{"n_layer": 15, "d_model": 96, "n_head": 3, "n_kv_head": 3, "head_dim": 32, "d_mlp": 384, "vocab_size": 30542, "activation": "squared_relu", "norm": "layernorm", "norm_place": "pre", "norm_eps": 1e-05, "positions": "learned", "qk_norm": false, "attn_scale": 0.177, "bias": "all", "tie_embeddings": true, "parallel_block": false, "init": "normal", "init_std_qkv": 0.0679, "init_std_o": 0.0843, "init_std_up": 0.0972, "init_std_down": 0.0972, "optimizer": "soap_variant", "lr": 0.00794, "lr_mult_qkv": 0.7, "lr_head": 0.0123, "grad_clip": 1.0, "warmup_steps": 200, "schedule": "wsd", "decay_fraction": 1.0, "decay_shape": "linear", "final_lr_fraction": 0.1, "batch_tokens": 65536, "seq_len": 1024, "doc_mask": true, "z_loss": 1e-05, "train_tokens": 357500000, "steps": 5456, "dataset": "wikipedia_en"}
Each number is 128 + 32 x the weight over its row's rms, rounded and kept within 0 to 255. Layers, rows and columns count from 0. Numbers have three digits each. The size before them is the row's rms in percent of the matrix's.

# layer 10 attention output, 96x96, rms 0.0844, rows 0-95, columns 32-63
083:186182113155179156150128115131061072110108072063190163145131166157089160099166129178173107144188
120:153141109099101036067071183088059102110172086138091127161144177085071093131134171157153126191172
092:119128182179099135167124138084138109111076085128183144107142174157118110175080089099172207143133
112:168125049126103124211151074126189096200097060222164186170148168104120130130101177149099114098132
099:186121135066137159165180176142157158110099129172087150187106199149177114164149058114043100080118
105:183129057103135155086168049092130127191073154118153125153133186066130156108078102111160170172157
093:115077102135079141118110099087186104092136110090111147161123128169035089110130034057135090085077
098:124107170219085091057121138125191164178089054097212104184089157136103169093137182133076163100094
088:118097112102127143094185120105103063138163136143185065161112097149159114112065083101084132113156
090:135111101084081109103142110089135145181170074162173087079178126122129082058133097110080161162168
092:088169154120098108113170137123154141129108194192151157115175230073134123119094088110106210133154
105:119197151108114123193105108182163058144167158117089100162105114138110121157091185187095158130220
105:116074143102100053175110173134112123081165201140120133203200188196145175151111067079104106075122
096:187144087157104198070179146044184128088188112104121110107150139180077128140128149186126106136223
109:116126124163071200123198135144110126190108156115139116126115151058134139190198079125168202065166
112:125058089175054114124168141122044128160164051120159110099195110213129154116181127171163109118130
093:172141082137117121024101217095146106132133147074169128114087105077198104162092131116139186043119
109:119211155139102072147167123105148070182095087114103115121089142217159070120138139149089096106159
093:142103147163104139162130178179191164183152177166190129082123116059140204092113038108104116115160
110:156179128078072106114111109171126109129071127146134075166160102119111127130103246029153116113094
112:054198100125097097142166218090114158120104125142085102168106093173085166101183063182121136188136
088:137160124099057085139126141119158068084084131195083077111134097117150205195087145157143153153111
085:141143153066086129091177135131166039095110111146178076162167122115202130133152143066217080105118
112:115138170124203166075122126143205083074095061151092184151080134151141182103145067164101143150207
096:217086116141133195142108172207095088105137138172164129169095151140136153168168096101099157216147
116:167196162197109162212118141177127110046105098131065135124144135143177131075148165071150172164178
106:200104209178099126128123165089075147112091110141103149082102241101195160189123132104119075147105
086:000121079143161059169126141144079133120139162127175127175091170161193121130136139187176134061140
102:159223096094128183204090165109099135118121142045089101151162144128135096076107092098119209126057
089:126127099113141128170192091166133096124140186057211042090111202171125139103144157181088077162093
088:120108164191162116137086112132110157143111207116075153166192085135052169202166190085103144175133
104:105133174140145109118139071146054102144162059077070161171072112060101183079152106129062202116106
093:212214158125173113140186073094109089186207129130127117165140126163102129113122123041133061172128
114:125061137198134129148200095131203161077210181122145106118141070090067152121133146089101088147149
115:105065121092120190110123217119204098155137134135190165127156135121140152134118201036183165164191
096:096102160102125108102103125230123121110178102115162121035047112118151083145174109173204109199138
100:148056094111167088123139154166156165135083160125137221087066129177159058103116197122118168179100
100:087095186229084128144090187177088098128075123111145087129112088091092149181076083126091130167065
089:102083169126202120194138154066108184139137090111161157153174091074171099091137083168164198129133
083:134069160137142077121094127137162123075110166112118192102012107105114121086144124137152073199163
104:024126095169110182161141116138153180152093156073084143206133130100182107138074192177192146162090
108:116166164055086128177088148088120129117069152177159106103051152034122144101168142164154135166166
099:125127193127106156148150145107117136074046138073115179078209130142092097159145113118048144163107
114:127081205036139117164138043068126135100123119132121174104050138131148129151122166077105077134155
105:140141091128166098177098138131135082164197067114088135044155100135165172171116149024161123127169
095:144102043190102085069088155115150062096123189086098067120122128154174131124110178107099095097100
114:106157092156153152087100124147082125110122133075125153151074190161143043151047100131030120161202
096:150130202112050095128130085111098127162153164178094146059154061176109130133058107179169165134114
084:126105152111025164119072128077120098170239148086056206146126106147139190126121100098159168059099
104:116099169152106255111142128113107095167137134165098099177129106147141072131152142119141129121102
118:101208103118146105101162106081114133150166135160200163111141081216136115206187164128069199174118
104:110108089173158143153130168078120103097061123129186190177167144034110173193133085102164064169151
096:135161169107151136172195171142157098101168103107226112098040172169070137179086133143043167101120
101:101142170104200114045192159160137155164093145140168075144152124134055131157083134183205138111205
094:150121157146160196193117049096126123250119152164154034153095173130137198171141156145136098135161
094:193136093109124061096107163180119200109158102084146195115147123122138215057062109125183159078125
084:179154059076142098179051154149130121120106101168186120084148129125085098103152155109110048061136
101:126078086126124170188101153126015136115123142128122104064147181107151173028138123124120113137119
103:080150122094112148114034165152225146162196103159138090136176060176166129144179083141161153143122
104:160075067091217110175131147089105209114077078148107102111085191112091136153105148106085116117084
088:162023064191114110128066130138153162153122151116113103130123087089187113108107088133080120130145
086:181150167109095066162172143136175146143168082075153108198198156155122136123126135112123079202185
107:039152077168205118121139121146089166146122149138119215121091164139120145138085130118171182211031
095:092148166158116183076049144040142208099135173150170137168094150136079083148171163135153161064120
089:089065132212097146096138167136082123037159137133168136177120198172160133097119241119152144173114
090:118091178069140151107072132118105213141206157086138142149119111126067125134058166050168130050138
098:176101189129180137145080069113154098087140131141160153130210150109126153149101071173128219053123
081:118166138085111144092180137109066179156161106137162146126122125126188054137028074053073129106159
086:168173171161187120152111157105130112117192186064125092105113101078107116157016135092095069115188
112:160197132153107124122087111132135099156157146136105169066101184124177191203199133217116145121081
103:138157093120077222172056142076177162155112097192122119154154130207116193101075137173181120119128
102:131187137164184079119097173119144039164127141147113222161162161096109079116128112171127026062113
085:115206098146189176087100142110140050087130156177158138153164074132123124095170099158120094157057
085:197119090150201118091097178173053116199076193120131135133129109139157144110154126143143106144154
099:119143106103157169090089101047086138082121093114125109089162129076116143060099152181105147109058
093:166130164077113132069121132240101103130154052081157132140188139103177107178128150205067139106112
090:131125113128077100191095096103108193188158146084153109145058116053112082162155097142144072125102
111:111148145060097171115133103224138103167084101058236164150103125146099170091129098123168084183072
119:110216187134142120052155098153148187166100205158134072091131197144124166115108097080114084056152
120:060147174147138166120123171070015110138090118161115193129152040140109150057131152080110111163102
090:064110137117131094123139105156122111183066144121059073057174101093184142121221140116129076084132
109:166191118116139145106116109148153255118129077143159169116110075109183195136171134156093077175121
096:112127087099132178079085120161143175105098096108093103082214166131071086169173122134089104097182
115:131127118122164103075165128146159157093238136229069075136148201113107106105167123146127108167071
091:113115157126069098096049070077183105070099159106139132205134188109160124101145119119093178166122
105:162005191143144124128176070192108125091060147164151138144145087106081105096131197165147124132063
098:101117166131179134131083157135099130058120128194174126161136140071139122116238098103112075137103
107:172138154161096099137081063151097179051068102160152124186152141133109094165149094141178184075202
087:092114065088085071094178173120126169132128130090168108202167141166131202122142109170139122060135
103:070083081109174164217115102144173093139204123124114064154101134160135096104082127067157135061125
093:142117169173198050112083117060117100156089115091096080104130126206093165086182068065152181080156
110:138133096095105143113214138141196100139100192119110186144090115081097088086193183191138113067171
106:074094089157148034082071081153138145109117086132101110103104160033162078164082081093132124177099
104:163191089167100139167152143133077111107099103162127103197118068128144081145104060100168053106050
099:098131116186074176060111072178068150091112095147117173070127131133043136121141182048114135073145
099:075075126037111094125160166228147095115118158150113149092112127131072205170139135090152125136090